Weights of a small GPT-style language model, trained from scratch on English Wikipedia.
Size: width 576, MLP 1920 SwiGLU.
Each number is 128 + 32 x the weight over its row's rms, rounded and kept within 0 to 255. Layers, rows and columns count from 0. The size above them is the row's rms in percent of the matrix's.

# layer 6 MLP up, 1920x576, rms 0.0461, rows 1633-1656, columns 480-575
size [100  97 107 101  99 103 106  97 102  92  99 101  95 104  99  97  96  95 100 109 101 109 102  98]
[[ 97 167 114 127 115  78  99 161 153  88 105 160  81 145 143  91  79  85 126  74  80 105 164 132  93 113 130 147 150 154 165 187 133  94 102 171  99 157 124 150 144  88 132 133 163 180 168 114 121 103  85 133 180 117 146 187 141 146 154 146 145 117 113 146 155 110 129 112 165 105  99 154 147  93 106  59 158 154 115 135 169 156  78  77 117 153  92 126 136 179 163 130 123  93 135 124]
 [125 143 100 141 125  77 111 175 155 149 131 132  74 106 105  85 143 197 201  86 146 156 203 175 128 111 119 150 113 172 115 174 130 148 104 148 110  86 133 104 133 150  91  75 120 191 140 121 149  94 102 126 148 121 179 107  63  93 150 126 185 126 134 158 112 123  67 135 139  37  66 150 174 117 133 160 108 169 144  90 112 131 121 106 141 143 181 103 158 117 100  95 112 187  77 167]
 [ 93  82 129  97 169  93 120 151 144 103  97 163 110 175  76 150  83  74  96 138 130 164 154 149 112 165 112  88 133 133 123 190  73 125 112 118 113 122 174  86 106  86  96 186 173 126  63 226 121  94 209 123 139 136 112 110 143 184  87 147 117 112 156 135 130 121 105 136 126 100 142 104  95 112 128 214  79 146 136  48 116 125 168 136 130 143  98 165 163 166  89 106 122 115 173 125]
 [133 159  66 159  90 156 183 130 121 142 146 128 117 171  85  98 105  80 150 143 168  89 157 175 114 155 157 174 121 113 113 164  89  86 177 161 118 141 156 152 173 121  95 128  57 138 131  96 139 161 104  90 178 147 107 160 145 101 139 127 105 106 136 170 109 122 164 106 165 186 102  95 111 124 116 164  72 127 139 106  21 152 112 134 145 109 118 121 184 166 121 174 119 152 142 106]
 [126 126 112 118 169 188 127 157  95 146  69 154 121 148 158 126 185 173 100 108 169 139 143 125 152 126 143 173 150 109  84  91  88 112 146  99 163 178  72 192 115  97 133  96 164  98 114 128 141 204 176 112 133  92 134 185 152 122 122 117 105 153 155 116 145 151 192 176 136 152 135 153 135  98 111 119 215 115 120 167 128 124  72 159 199 123 170 145 173 119 106  87 109  67  48  20]
 [101 137 118  74 140 125 123 122 125 175 135 228 149 117 112  97 117  61 180 171 118 174 137 169  65  98 120  94 158 150 106 136 168 116 130  76 124 102 111 131 116 129  95 163 154 116 191 143 102 134  97 171 103  66 165  79 182 125 128 119 114 110 172 101 219 135 109  47 135  96 122 136 125 175  92 162 105 113 127 146 139  97 144 176 115 148 144 154 145 122 164 132 150 124  78 107]
 [136 141 142 195 125 143 114  84 124 125 104 131  86 168 124 161  77 136 174 114 176  91 124 128 108  91 154 145 134 150 136 158 137 100 106 113 144 127 114 150 136 115 109  83 141 135 110 175 156 137 176  94 160 145  98 183 112 100 107 162 113 199  81 126 126 147 156 157 100 108 212 166 187 143 156 128 155  93  97 172 128 157 146  94 111 104  90 132 138 135  89 155 132 154  71  98]
 [119 128 103 171  99 131  95 172 140 111  97 129 138 155 119  95 120 118 104 155 150 122  76 118 117  90 109 137 105 100 100 157  81  89  96  77  84 161 146 103  87  75 155 118 136 140 141 105 104 182 133 108 104 146 164 141 129 151 120 108 136 123 137 123 157 131 108 135 135  62 172 117 116  97 119 121 119 144 122 177 119 102 109  52  96  69 119 146  93 167 166  97 196 156 112 146]
 [ 91  79 127 146 156 104 104 167  63 147 190 106 173 104 123 133 121  99 178 106  61 103 126 108 174  83 131  33 151 131 167 118 108 189 131 143 176 133 145 126 209 112 122 132  94 133  99 151 170 159 136  94 109 133  65 103 161 103  89 199 134  90 136 124  76 128 142 172  95 124 161 122 166 144 139 191  77  94  96 201  67 152 144 155 119 127 193 133 179  92  98 119 117 144 147 143]
 [155 120 138  80 187 140 142  42 153 127 137 136 151 107 144 134 145  98  87 119 144 101  96 136 161 148 147 153 148 148  82  99 121  54 155  79 154 107 126 111 166 123 171 153  46  86  86 159 128 120 143 147 105 134 131 182 146 129 146  96  87 138 173 114 117 214  75 137 146 148 106 106 149 129 161 113 109 112 164 130 127 132 134 147 110 112 113 169 140  68  94 138  93 109 149 153]
 [ 55 164  96  87 110 160 151 156 135 141 126 158  79 118 128 109 117 125 179 199 146 125  78 173 121 140  55  92 167 122 119 155 140 106 155 155 148 133 125 145  66 136 102 165 135 158 162  86 101 113 127 128  94 148 137 159 124 142 132 138 154 166 171 167  67 150 118  98 115 124 133 106 129 114 120 104 159  77 123 157  88 137  99 138 126 118  75 107  71 105 176 129  54 160 168 174]
 [157 160 170 179 152 128 109 153 161 123 168 107 174 141  73 151 185  89 135 135 163 124 164 109 113 146 146 118 116 129  98 148 121 140 157 126  95  98 102  83  99  46 128 187  89 140 139 174 181 137 104 131 172  99 147  93 112 111 123 111 136  92 109 117 164 136 133 104 139 103  93 102 105 114 162 157 148 153 108 180 105 116 136 147 105 116 183 176 102 184 114 120 166 138 176 153]
 [ 86 147  57 138  43 123 106 173 130  59 169 215  85 168 187 154 148 165 180 142 104 114 152 108 124 126 161 153 167 151 105 153 124 116  93 130  71 138 149 156 118 169 180  96 101 105 107 121 135 140 135 170 120 121 127 137 103 133 130 126  90 147 116 132 136 188  87 129 155 168 101 140 156 161 109 201 114 127 110 181 103 154 148 129 159 131  97 124 118 100 124 143  96 134  68  96]
 [160 124 102 132 108 139 126 117 196 127 129 116 167 158 172 151  84  86  61 190  84 157 100  99 137 144 108 188 121  76 165 128  92 171 137  96 163 135 152 123 141  91 120 123  98 149  64 180  98  88  99 157 125 102 116 121  90 100  75 164 164 131 129 181 162  58  93 171 182  68 130 135  90 106 157 144 102  92 159 103  92 210 144 136 168 135  77 115 163  92 131 107  87  31 103 140]
 [129 111 115 128 133 176 130 156 228  93 132 159 143 152 139 125 170 190 159 203 158 119 205 109 176 109 129 193 138 129  73 149 176 166 115 142 144  62  77 162 102 185 141 153 107 130 108 197 101 123 163 128 177 156 107 119 150 140 126 142 141 118 124 102  97  96 129  76 106 181 190 108 155 153 131 129 120 177 137 123 166 163 145 115 114  88 119 156 154 146 105 168 140 107 120 106]
 [140 122 121  74  62 103 129 108 142 198 177 138  89 192 100 127 129 106 121  29 122  92  94 107 166 164 103 134 161 199 127 129 108 190 158  73 162 108 136 102 128 126 141 168 143 112 121 124 106 105 120 136  88 140 123 119 176 191 148 125 125 104 178 142 155 145 128  97 103 120  98  90 117 107 158 135 147 100 115 108 144  92  96  72 165 115 139 119  94 107 141 140 129 117 102  85]
 [185 151 142  65 151 132 171 188 124  84 184 182  80 116 125 109 143 161 150 142 162 119  89 131 146 145  78 152 148 132 132 181 128 156 163 118 114 124 164 113 166 145 180 126 124 101 115  78 104 135 150 137 159 120 102 145 138  49 160 135 188 146 150 143 151 165 107 166 137 129 142 132 132 123 110 130 189 124 127 158 106 115 149 158 128 150 112 163 114 101  97 110 123 133 120 133]
 [150 141 116 102 145 115 222  56  54 160 182 102  21  80 143 182 181 136 116 111 149 122 144 127 104 162 128 122 109 116 124  59 126 151 125 101 160 116 113  98 147 168 156 120 131 152 107 156  92 192 125 113 160 138  63 121 127 179 155 141 125  93 111 142 166 135 141 127 118 148 160 133 150 185 164 131 166 142 150 104 127 131  76 110 120 175 147 131 130 107 143 150 105 123 122 168]
 [173 160 123 125  98  92  98 171 131 116 101 115 105  64 164 109 117  96 103 124 154 194 104 151  67  87 133 119  98  94 166 129 106 124  98 190 164 141 110 180  98 138 140 143 159 115  81 122  91  88 109  89 168 122  77 111 112  89 145 168 115 121 144 132 111 138 187 131 105 173 134 101  99 199  84 155  97 173 158 141 146 152  93 147  95  71 145 139  88  98 123 135 106 168 116 152]
 [122  96  65  58 171 133 164 122 201  95 107  84 177 160 115 149 133 101  91 176 107  97  98 128 163 150 106 136 120 151 193 191 109 119 144  85 160 189  92 116 127 164 128 146 140  86 150  87 144 124 103 152 159 155 139 116 127 120 155 130  91 116 115  94 175 144  89 123  96 159 126 125 112 126 155 115 187 159  96  72 104 177 102 141 133 123 125  89 154  99 166  90 120 114 143 138]
 [106  86 161 112 118 139 153  89 143 133  84 152 137 128 168 176 116 126  79 141  99 161  70 145 118 134 193  43  88 102 127  78 151 138  99 170 138 134 141 101  69  98 111 158 188 186 138 163 147 145 141 107 129 177  86  70 116 176  87 215  56 121 105 155 131 137  71 112 109 147 165  94 179 198  82 128 108 118 168 132 105 113 136 149 144 160  73 130 177 133  74 110 111 108 133  87]
 [158  93 103 126 123 123 135 132 128 102  73 100 106  90 128 115 134 154 145 144 113 118 159 118  91 139 183 134 158 121 111 155 120  90 151 179 137 113 113  91  59 120 133  55 107 109 136 134 146 151 121  97 128  98 111 139 138 132 141 100 103 117 109  94 120 119 170  64  90 218 126 118 153 199 113 160  95 165 108 176 127 113 187 100 180 143 102 137 133 119 117 130 165 104 144 207]
 [ 88 108 119 105 150 105 145 145 130 186 106 116 125 115 119 107  89 148 147 140 148 105 112 105  87  78  84  85 137 118 131 185 141 152 128 159 177  79 166 139 127 129 130 155  82 117 113  97 142 121 198 101 126 114 119 108 149 121 107 207 106 164 164 146 107 162 158 107 189 157  86 126 148 127 130 137  70  98  82 109 102 163  91  92  87 178 141  97 146 104 136 153 129 115  88  97]
 [112 130  92 152 147 123  19 108 151 124 129 122 130 125 142 156 106 144 110 129  91 113 114 187 154 118 189 119 133  93 128 170 147 147 179  95 158 109 157  77  87  81 113 130 133 125 104  89  68 100 145 156 125 124 149  92 119  75 198 148 158 167 135  90  98 113 128 170 134 152 137 121  96 191 118 130 162 120  90 156 116 148 125 162  79 150 150  90  86 100 103 127 132 229 149 109]]
# layer 6 MLP down (transposed), 1920x576, rms 0.0438, rows 1633-1656, columns 480-575
size [103  98 107 102  98 102 106  98 104  94 100 101  95  96 101  95  98  94 102 110 102 105 102  98]
[[144  29 173 148 172  98 146  48 158 176  84 182 183 127 138 152 103 161  78 129 139 157  75 119 131  14  99 135  75 116 119 169 110 111 116 130 137 166 198 129 150 121 103 103  55 136 121 127 109  86 128 146 125 124 176 139 181 175  55 148 164 116 117  79  79 111 112 113 154  89 113 104  94 178 108 144 134 156 123  75 167 107 185 152 114  54 139 125 100 125 148 103 103 118 174 160]
 [134  89 153 136 121 120 125 138  94 130  98 156  64 125 133 130 131 102 138 138 151 183 114  80 137 195  92 125  95 142 180 141  86  52 150 198 104 142 133  76 181  77 141 107 146  94 162 102 113 158 109 149 115 158 150 145 133  81 147 129  97 186 151 122 130 104 171 121 127 170  81 169 157  84 153 120  65 124 125 131 140 114 108 156 132 160 134 138  87 185 161 143 117  66 141 113]
 [103 123 132 125 146 115 120 140 169  84 148 113 102 181  49 187 125 130 117 118  80 197 113 162 169 161 111 134 124  99 173 112 101  89 143 122 127 174 139  65 136 109  98 142 134 153 114 172 122  93 135 145 111  66 120 156  67 121  84 142 170 123  92 121 121  89 123 133  51 136 161 138 142 186 163  96  93 109  60 141  95 139  90  94  79 151 103 160 114 160 182 105 106 115 123 114]
 [178 152 134 135 156 119 157 113 144  93 136 140 136 117 143 168 115 197 126 151 128 112  96 166 116 113 120 124 123 188 175 110 122 118 124 191 140 175 127 128  50 109 112 165 127 113 126 192 142 108 132  98 132  82 162 111 128 144  95  86 122 105 170 139 181 174 201 158 170  70 116  87 118 121 138  96 141 141  98 175 101 103 136 176 146 147 104 168 124 146 173 137 127  66  88 100]
 [154 103 115 173 160  59 155 109  98 146 128 107  65  94  94 120 178  98 161  65 130 184  90 165 162  87 118 157 126 138  53  94 136 149  81  84 142  83 119 116 102 122  97 131  89 124 131 116  94 102 105  98  80  94 156 137 123  85 152 167  66 151  88 148 127 114 131 117 143 109 117 189 178 162 105 139 161 129 177 117 143 155 156 134 101 110 136 153 132 114 173 132  97 118 139 183]
 [114  98 112 147 106 101 171 125 116 118 153  86 144  95 162 131 139  74 154 102 149  98 118 123 113 177 119 122 192 177 152 162 117 108 121 124 150 128 104 173 106 155 109 147 145 107  80 131 161 179 126 179 162 121 188 143 159 131 132 142 107 109  84 163  84 113 141 143 166 174 145 152 113 150 144 190 131 111  81  87 136  88 150 143  84 118 159 111 136 170  88 128 134  58 103 163]
 [ 87 134 106 110  77 122 115 142 143 108 136  99 105 128 164 189 156 166 147 153 198 140  60 171 104 129  99 106 138  56 152 142 163 167  57 136  95 129  68  92 130 143 193 115 120 117 162 170 160 105 118  67  78 124 155 122 144 193 129  95 136  69 185 125 131 141 148 101  94  69 147 101 143 107  93 139 136 140 187  52  80 120 101 134 161 153  84 191 122 119 101  92 129 128 138  70]
 [ 86 124 102 110 146 128 152 156  52  95 174  98  78  76  52 158 126  85 128 124  87  83 197 150 107 103  86  85 151 166 142  88  91 103 113 124 109  28  55  79 140 116 123  95 173 154 105 131 153  72 106 126 132 101  85 142  64 123  99  71 149 121 217 148  62 140 148  77 138 207  95 159 121 127 104 104 184  92 175  92 146 119 123 159 158 173 113 155 121 110 120  76 114 146  37 149]
 [186 136 130 103  82  95  95 125 120 162 137 119 119 101 152 100 111 157 158  98 155 133 137 123 151 139 100  87  69 148  74 117 130 117 107 143 119 130 118 149 144  95 131 174 116 128  88 107 141 122 131 131  45 110 204 112  56 185 103  82 135 162  40 154 120 158  99 162 144 125  71  69 141 130 138  98 162 142 170 102 176 121 145 150 105 118 100 134 111 120  73 102 200 109 108 127]
 [183 114 145 159 132 138 147 148 159 133 106 138  62 105 154 131 104 126 140 110 113  89  91  91  81  65 180 110 178 120 154 118 103  97 149 132 145 169 176 152 164 142  97 146 125 122 109 136 151 171 161 127 131  83 145  93 147 170 101 130 139 103 195 136 177 102 122 109 104 158  99  32  51 136 148 153 145 106 175 119  85 128 195 137 127 159  90 180 120 172 113 116 119 119 168 156]
 [168  67 126  79  77 115 147 196 138  93 111 188 144  80 113 151 139 129 147 138 144  91 103 135 102 110 138 160 195  67 159 134  96 144 198 104 112 111 141 155 114 146 176 155 154 107 153 109 100 115 158 146 127  96 108  93 136 125  87 180 113 186 151 127 107 104 133 128 110 108 102 142 104 226 122  67 188 100 145 138 132  82 122 117 101 107 113 130 122 206 100  73 132 126 145 154]
 [189 141 137 116 137 120 125 114 126 147  77  90 223 144 102 127 147 162 140 160 131 110  95 146 141 139 163 111  81 107  92 169 105 145  83  88 110  86  74 135 159 124 180  92  86 135 125 104 135 114 106 108 167 116 137  91 157 133 146 102 144  86 122 111 131 120 112 168 186 139  38 152 157  91 116 143 118  74 185 120 148 155  75 154  73 126 113 135 141  97 159 159 140 136 135 117]
 [201 111  91  61 168 121 146  93 173 138 114  98 124 151 146 110 166 129 123  95 162 161 134 172 154 121  93 172 126 114 205 139 120 114 185 145 110 110 143 184 107 118 148  96 128  56 208 124 185 102 126 126 148 119 103 137  89 165 140 123 103  95 139 151 161 125 137 161 118 192 150 141 161 103 101 163 104  84 223 138 163 100  84 139 151 132 111 104 159 106 135 160 119 183  86 123]
 [130 137  74 148 210 129 171  86 112 167 131 126 126 140 120 157 108 151 141 119 156 162  79 141 105 155 155  67 159 127 166 115 141  91 100 143 119 154  97 136  67 109 108 138 127 152 129 138 149 150  93 145 143 190 121  74  90 108 131  51 120  93 185 111 117  95 137 133 116 162 154 116 146 110 154 163 105  75 239 130 165  82 108 107 155 174 130 103 147 173 154 134 192 112 147 140]
 [ 92 143 156  82  84 100 161  86 165 138 127 180  90  75 132  79 167  99 135 123 176 142 144  81  79 141 129 137 223  94 145 114  91 128 158  97 148 127 164 121 148 129 145 108 152 177 162 185 166 113 126 117 145 213 122 136 146 177 141 153 196 157 123 148 125 147 172 130 146 128 147 119 178 136 149 171  68 114  55 118 143 165 110 104 198 136 117  87 127 150 141 103 103 186  87 118]
 [184 137 127 103 110 137 107 118 111 160 138 114 144  95 135 162 137 106 123 124 134 138 180 113 134 186 128 118 163  95  93 117  92  96 102 136 122 134 143 171  99 126 129  34 109 135 105  65  81 171 127 107 123 101 153 120 141 166 108 126 134 221 235 111 140 129 123  92 103 121 137 115 144 112 109  73 135 112  80 135 142 132 149 110 155 140 179 142 126 108 137 104  88 147 139 125]
 [135  88 144 127 107  80 156 148 135  92 160 126 135 203 123  69 148  97 148  82 100  89  99 103 202  90 138  98 135 169 131  82  45 138 123 117 150 126 164 136  79 118 139  62  97 149 159 139  74  61 108  78 155 141 134 134 119 181 120 138 140 148 150 116 118 104  69 131 173  69 128  95 144 123 109 172 129 137 125 101 170 140 126  60 150 128 148 128 187 194 132 162 103 106  87 125]
 [141  67 187  85 156 148  79 157 102 113 112 166 163 163  42  79  77  57 138 169 144 168 188 145 196 150 131 126  91 104  78 127 112 113 123 136 118 158 161 179 166  99 106 115 139 171 142 102  91 145 165 139  81 151  88 146 135 113 167 121 110 153 148  90 125 107 120 145 126  91 120 159 124 135 165  91  78 141 132 142 124 116 124  64  64 138 137 161 165  75 175 145  93  96 128 112]
 [123 187 114 112 147 106 137 188 137  77 117  76 146 196 115 127 235 170 114 158 160 146 143 127  91  91 150 144 127 115 120 118  70 108 107  90 151 207 109  65 160 121 126 109 189 164 101 140 138 159 141 177 134 102  98 127 108 153 177 110 109  99 156 131 148  97 147  91 173 113  96 126 139 151 166 116 134 116 163 147 124 103 165 114  92 128 131  49 170 127 176 110  60 153  55 120]
 [118 109  86 113  97 146 149  91 154 118 116 102 116 116 200 154 204 146 121 147  86 112 113 129  90 148 128 169 119 100 118  83 123 104 105 146 139  86 114 110 122  90 121 123 127 109 111 103 135 198 135 172 132 143 135 117 140 100 110 162 155 144 149 104 159 129 150  94  81 169 162 143 128 150  90 156 148 109  79 110  77 143 150 143  55 166 102 101  79 153 190  90 126 120 144 157]
 [ 57 120 133 137  59 129 164 169 102 108 127 163 116 162 127 133 109  73 128 161 135  90 159 126 129  96  68  75 115 163 174 150 101 129 115  97 139 149 157 109 152 107 152  98 139 147 113 168 142 117  26 119 161 120 152  88 102 136 165 122 115 149  91 124 112 153 124 119 159 180 222 101 158 149 158 107  81  82  47  98 147 147 119 106 141 196 124 169  83 165 116  79 120 146 115 125]
 [141 110 174 147 127 140 122 122 128 177 115 122 117 198  85 135 164 147  47 127  86 128  72 148 151 137  95 143 141 130 169 116 132 159  65  74 127 131 187 161 116 161  99 204 140 143 125 140 125 119 151 107 157 101  77 113 151 131 100 114 148 110 206 172 114 163  55 217 149 105 101 129 130  77 190 124 163 101 105 133 117 146 206 130 110  63 124 128 155 161 195 121 110 127 176  90]
 [ 95 165 121 159  99 116 175 136 191 170 134 110  99 152 200  89 122 116 133 155 163 102 173 137 189 134  95 160  79 130 108 117 129 114 144 134 171 150 112 126 138 172  65  98  94 134 160 163 107 165 116 102 136 142 138 115 151 147 151 182 136 117 127 119 135 124 134  95 109 163 102 149 151 131 184 128 105 122  69  89 106 145 164 142 118 165  89 158 115 157  92 184 112 119 146 150]
 [ 93 127 106 137 133  83 144 101 166 116 118 144 164  92 123  74 109 111 133 138 149 119 121 144 153 134 171 131 172 164  70 182 121 189 122 119 119 162 105 133 125 131 128  68 136 149 137 120 156 123  77 141 101 165 113 206 147 122 198 132 127 133 149 189 163 128 113 110 128 133 117  86 116 148 106  74 167 103 150 126 142 135 149 158 113 140 103 171 173 128 192 110  64 113 111 168]]
# layer 6 MLP gate, 1920x576, rms 0.0441, rows 1634-1657, columns 480-575
size [ 98 103  99  99 102 105  99 104  92 103 102  94 107  98 101 102  97 101 109  98 134 101  99 102]
[[152  95 147 138  78 145 122 108 108  69 134 111 179 126 118 122 141 122 151 149 117 137 114 142 194 164 161 102 154 144 143 214 115 100 122  74 117 157 149 174 120 123 147 166 133 220 152 169 118 130 148 140 199 204 135 145 178 115 115 122 167 135 126 169 124 127 119 138 190  71 180 112 138  89 138 117  39 118 131 176 143 146 155 107 145  65 141 149 116 135 164 128 128  92 170 121]
 [101 184 114  87 101 166  88 140 118 104 126 114  74 124 150 103 128 134  96 158  94 102 141 112 155 125 127  98 164 159  85 118  82 163 133 191 143 141 167 100  67 163 113 150 157 205 115 169  67  89 166 122 195 167 196  94 112 163 124 126 152  80 170 101 116 116 120 115 163 122 101 143 108  78 153  93 141 149 107 152 134 145 137 153 142  65 132 115 158 169 130 121 145 111 131 175]
 [150 113 162 138 165 187 149  75 163 178 118  97  73 128 159 150 133 138 125 122 114 101 139 160 125 139  91 176 120 151  75 147 109 133 148 147  99 117  93 131 131 104 127 124 157 141 135 168 149 128 110 124 159 135  76 136 144  99 127 160 104 112 174 132 171 177  98 106 163  72  61 134 150 111 149 133 102  90 131  73 207 142 163 115 116 164 100 100 200 152 127  96 143 119 159 138]
 [120 155 131  85 150 157 143 210  72  93  99 112  88 129 121 135 134 140 145 116 100 135 186 108 149 126  96  66 150 150 103 119  94 159 111 163  96 107 148 123 115 120  96 130 102 144 135 120  81 167 132 149  97 111 117 141 142 113 100 101 144 137 125 136 153 125 109 138 113 104 105 164 143 122  97 184 100 106  85 167 154 165 130 142 121 116  70 183 143 119 130 117  79 173  99 170]
 [145 118  72 117 155 105  99 143 127 158 127 129  68 140 104 166 111 121  80 109 160 131 132 116 155 143 128 149 128 110  92 146 148  98 146 129 144 102 133 139 132 151  89 150 124 156 128  42  97 158 191 156  94 128 149 117 101 167 137 161 165 131 134 111 117 133 121 128 163  85 127 185 113 124 141 113 123 135 165 139 121 138 138 184 127 138 150 137 169 146 119 110 149 116 171 121]
 [161 139 146 188  86 138 113 194  89 124 116 134 125 143 129  26 158 108  95 103 144  95 107 148 122 157 125 162  92 101 101 121 151 154 118 135 192 131  99 131 140 140 130  57  60 129 122 127 111 241  93 115  94 122  96 117 194 119 119 130 138 120 141 145  55 162 117 150 138 119  94 121  98 138  96 160 170 131 175  74 183 146 101 163  91 130 134 195 140 126 126 123 120 124 198  99]
 [167 104 128 115 123 133 150  76 112  95 132 124 142 120 181  95 127 109 137 156  69  69 194 115 158 158 174 121 140 182 169  96  88 116 134  80  75  96 129 126  78 160 139  81  99 158 135 143 100 114 129 110 144 104 124 136 137  97 100 104 107 141 124 149 151 134 164 151 105 101 137 169  87 145  98 145  78  92 135 152 142 129  93 145 209 149 141 131 121 134 123 174  44 174  73  53]
 [152  76 128  64 148 113 155 129 181 100 111 172 138 140 128  86  60  61  88 148 131  86 131 151 123 100 135  77 124 166 153  87 132 119  90 142 148 169  51 108 166 153 170 114 113  99 139 147  93 142 158  81 171 134 103  85 197  95 115 114 138 139 167 113 107 112 169 133 178  98 141 134 107 108 182 144 173  87 169 158 155 154 129  74 115  69 157 153 136  68 177 102 125 112 145 134]
 [149 168 110 136 141 127 170 114 147 131 123 131 136 130 142 135 177 158 130 173  78 201 152 117 197 115  73  84 114 122 157 188 139  78 116  83 115 119 160 128 122 144 148 107 134 113 113 121 101 156 106 112 171 133 149 145 102 153  73 118 112  85 123 116  97  94 141 109 182 144 123 127 125 132 110 166 112 152 124 113 214 181 129  82 107  90 148 102  96 147 104 111 130  61 151 175]
 [ 78 121 147  84 129 134 170 144 131 112 111 145  84 140 104 106 106 118  93 127 174 145 133 163 152 137 119 111 183 192 123 118 115 127 103 104 143 113 165 167 150 171 171 109 177 117 184 141  78 182 135 123 107 166 127 122 164 109  64 179 160  71 176 177 102 123  90 127 129 148  96 139  73 116 122 145 119  97 177  85 122 109 145 176  83 166 145  78  95 155 146 140 145  90 163  79]
 [ 91 161 135  88 102  86 105 113 125  85 122  66 179 127 173 144 100 122 143 125  99 100 146 106 132 134 100 121 131 137 156 136 104 106 135 104 106 152 123 154 166 143  79 109 131  81 114 136 105 135  54 106  76 112 205 131  95 113 145 147 132  57 143 118  93 173 139 141 120  64 190 134 171 108 111 122  92  96 146 127  66 149 148 144 147 139 115  88 144 102 124 132 177 127 134 147]
 [113  88  62  66 108 154 133 135 169 161 137 142 115  81 146 195  97 178 120 182 120 166 148  67 183 122 163 151 112 108 123 134 106 183 137 100  76 101 133 132  96 179  97 134 107 156 149 123 164  68 116 108 110 109 159 126 121 141  93 127 117 151 121 134 102 113 117  69  85 124 125  52 115  25 152 108 119 134 168 166 203  61  91  50  86 116 186 116 128 101 141  86 107 161 136 138]
 [163 158 168  86 124 153 165 225 115 158 115 161  69 100  94  74 112 155  97 167 172 102 160  79  85 171 118  99  74 156  61 166 187 119 132 140 113 115  91 124  94 145 110 165 193 103 182 108 174 137  82 165 170 116  94 133 130  92 177 152 155  89 175  96  85  98 171 103 139 167 138 111 127 111 136 153 133 117 118 141 133 170 187 162 147 134 202 109  92 121  93 203 127 147 122  81]
 [127  85 108  59 164  75  71  79 143 140  86 139 152 125 151  83 134 175 128  72 104  94 138 173 111  96 157  84 143 171  89 101  70  89 105 167 144 149 107 149 101 108  89 107 117 141 168 119 117 127 150 111 105 152 154  18 143 143 114 113 134 174  96  93 163 114 182 157  66 135 103 111  52 132 115 112 126 146  93  86 124  99 149 131 104 119 130  96 121 119 120 155 117 125 156 171]
 [ 67 184 119 121  78 125 170 126 126 170 153 115 107 140 161 107  81 141 195  87 112 137 146 132 117  55 117  90 108 133 119  65 172 153 148 135 112  66 112 106 140 156 173 121 147  73 108  55 153 130 134  65 111 140  99 186 167 138 128 109  79 133 152 157  94 119 132 178 168 121  98  85  90  86  98 138 147  98 172   6 145 117 149 102 123 111 121 169 139 121 141 146 178 159  96  87]
 [161 148 165  81  95 157 175 136 132  68 147 126 133 166 158 118 115 112 174  94 108 149  63 105 161 133 119  97 197 133  90  67 177 126 116  93 131 131 134  75 156 126 146 130  71 153 126  86 151 112 131 133 193 143  87 138 183 124 121 102 140 144 143 161  76 134  80 100 168 181 106 108 115 122 130 144  96 132 213 118 175 130 178 139 101 110 131 128 118  84 158 117 172 185 150 150]
 [ 95 130 157 109  92 129 109 143 104 108  85 149 151 180  67  86 157  52 157 117 125 106 163 190  89 115 139  98 139 147 101 164 123 139 136 125 136 131 177 132 163 143 118 104  70 161 101 186  79 128 161 126 176 129 122 139 107 123 156 132 140 115 108  54  88 115  68 164  90 106 167 178 151 155  70 154 153 161  86 132 137  89 202  61 103 175 139  88 115  80  96 157 184 135 141 115]
 [117 180 165 116 118 127 129 128 103  86 108  99  76 137 162 101 118 159 176 146 160 113 109 151 152 104 192 110  96  68 112 110  99 130  95 151 100 103 200 119  68 106  99 155  72 166  97 151 143 105 159  78  92 126 134 171 134 119 113 135 105 173 175 124  94 146 119 124 156 107 176  98  83  89 128 103 165   9  89  76  54 122 147 171 102 136 116 105 156 145  97  97 168 105 156 129]
 [148 130 143 155 132 132  72 113 149 149 121 127  78 201 190 157 123  81 107 129  97  96 133 138 135 124 121 102 147 128 155  92  78 184 155 128 126 159 105 117 169 151 132 109 152 166 117 144 131  67  68 104 120  85 152 102 133 118  67  65 149 193 173 132 154 117 142 125 125 112 139  92 103 149 100 176  75  81 113 109  82 147  94 106 131  71 102 138 144 159 175 120 150 132 185 119]
 [142  74  61 150 111 132 101 106 164 157 135 109  76 117  96 120 105 129 108  82 126 156 121 156 132 115 112 129 153  85 113 130 163 114 137 109 126 157 125 106 182  84 117 110 127 138  65  72 194  29 116 126 171 153  91 113 146 163 132  99 137 194 137  63  98 102  82 141 101 139 143 123 134 151 104 124 104 148 144 108 110 122 152  88 151 158 119 163  99 125 115  80 135  88  97 120]
 [111 122 139 111 136 117 164 133 136 181  96 125 115 182  60 160 192 163  96 119 145 152  78 143 140 120 137 107 147 119  99  97 150 147 128 135 102 117 140 146  74 149 136 178 153 170  32 144 117 136  91  99 120 125  91 106  83 130 130 173 169 117 177 160 123 126 152 196  85 120 110  71 125 129 176 153 169 139 130 105 174 140 135 109 129  57 120 120 140 152 161 140 106 152 115  95]
 [150 184 149  92 140 173 145 162 101 145 148  63 115  79 142  95 120  98  69 119  79 135 126 103 117 113 127 146 123 139 103 136 135 135 110 151  83 127 114 101 141 180 140 120 160 159 146 125 157 155  68 133 154 138 102 106 122 166 112 155  86 188 135 151  91 117 157 152 151 107 129 182 128  72 168 150 173 132 107 112 149 116 142 144  99  62 146  68 112  69 132 152  39 128 144 204]
 [127 145 162 197 121  81  91  92 130 185 124 109  93 126  69 160 152 129 129 118 102 111 118 100 119 147 146 117 202 151 105 177 120  81  85  87  63 102  97  92 186 126 164 153  71 131 168  93 151 137 118 144 171 117  77 129 111  86 154 126 153 128 131  59 146 135 146 112  82 122 171 158 141  97 199 116  89 184 151 157 130 116 193  64 121 116 108 128  83 135 114 150 123  95 147 175]
 [ 94 136 151  89 106 213  78  94   2 110 137 140 170 132 157 108 174  75  97 124  89 109 109 128  97 107 101 129 148 197  74 138 153 172 102 124  81 165 154  96 139 170 131 104  80 107 124 107 104 125 119 103 140 161 145 146 145 103 156 112 153 146 170 139 134 126  65 151 124 153 124 136 145 173  87 144 116 160 139 151 115 124 139 139 130 152 135 148 160 144 163 131  54 124 126 116]]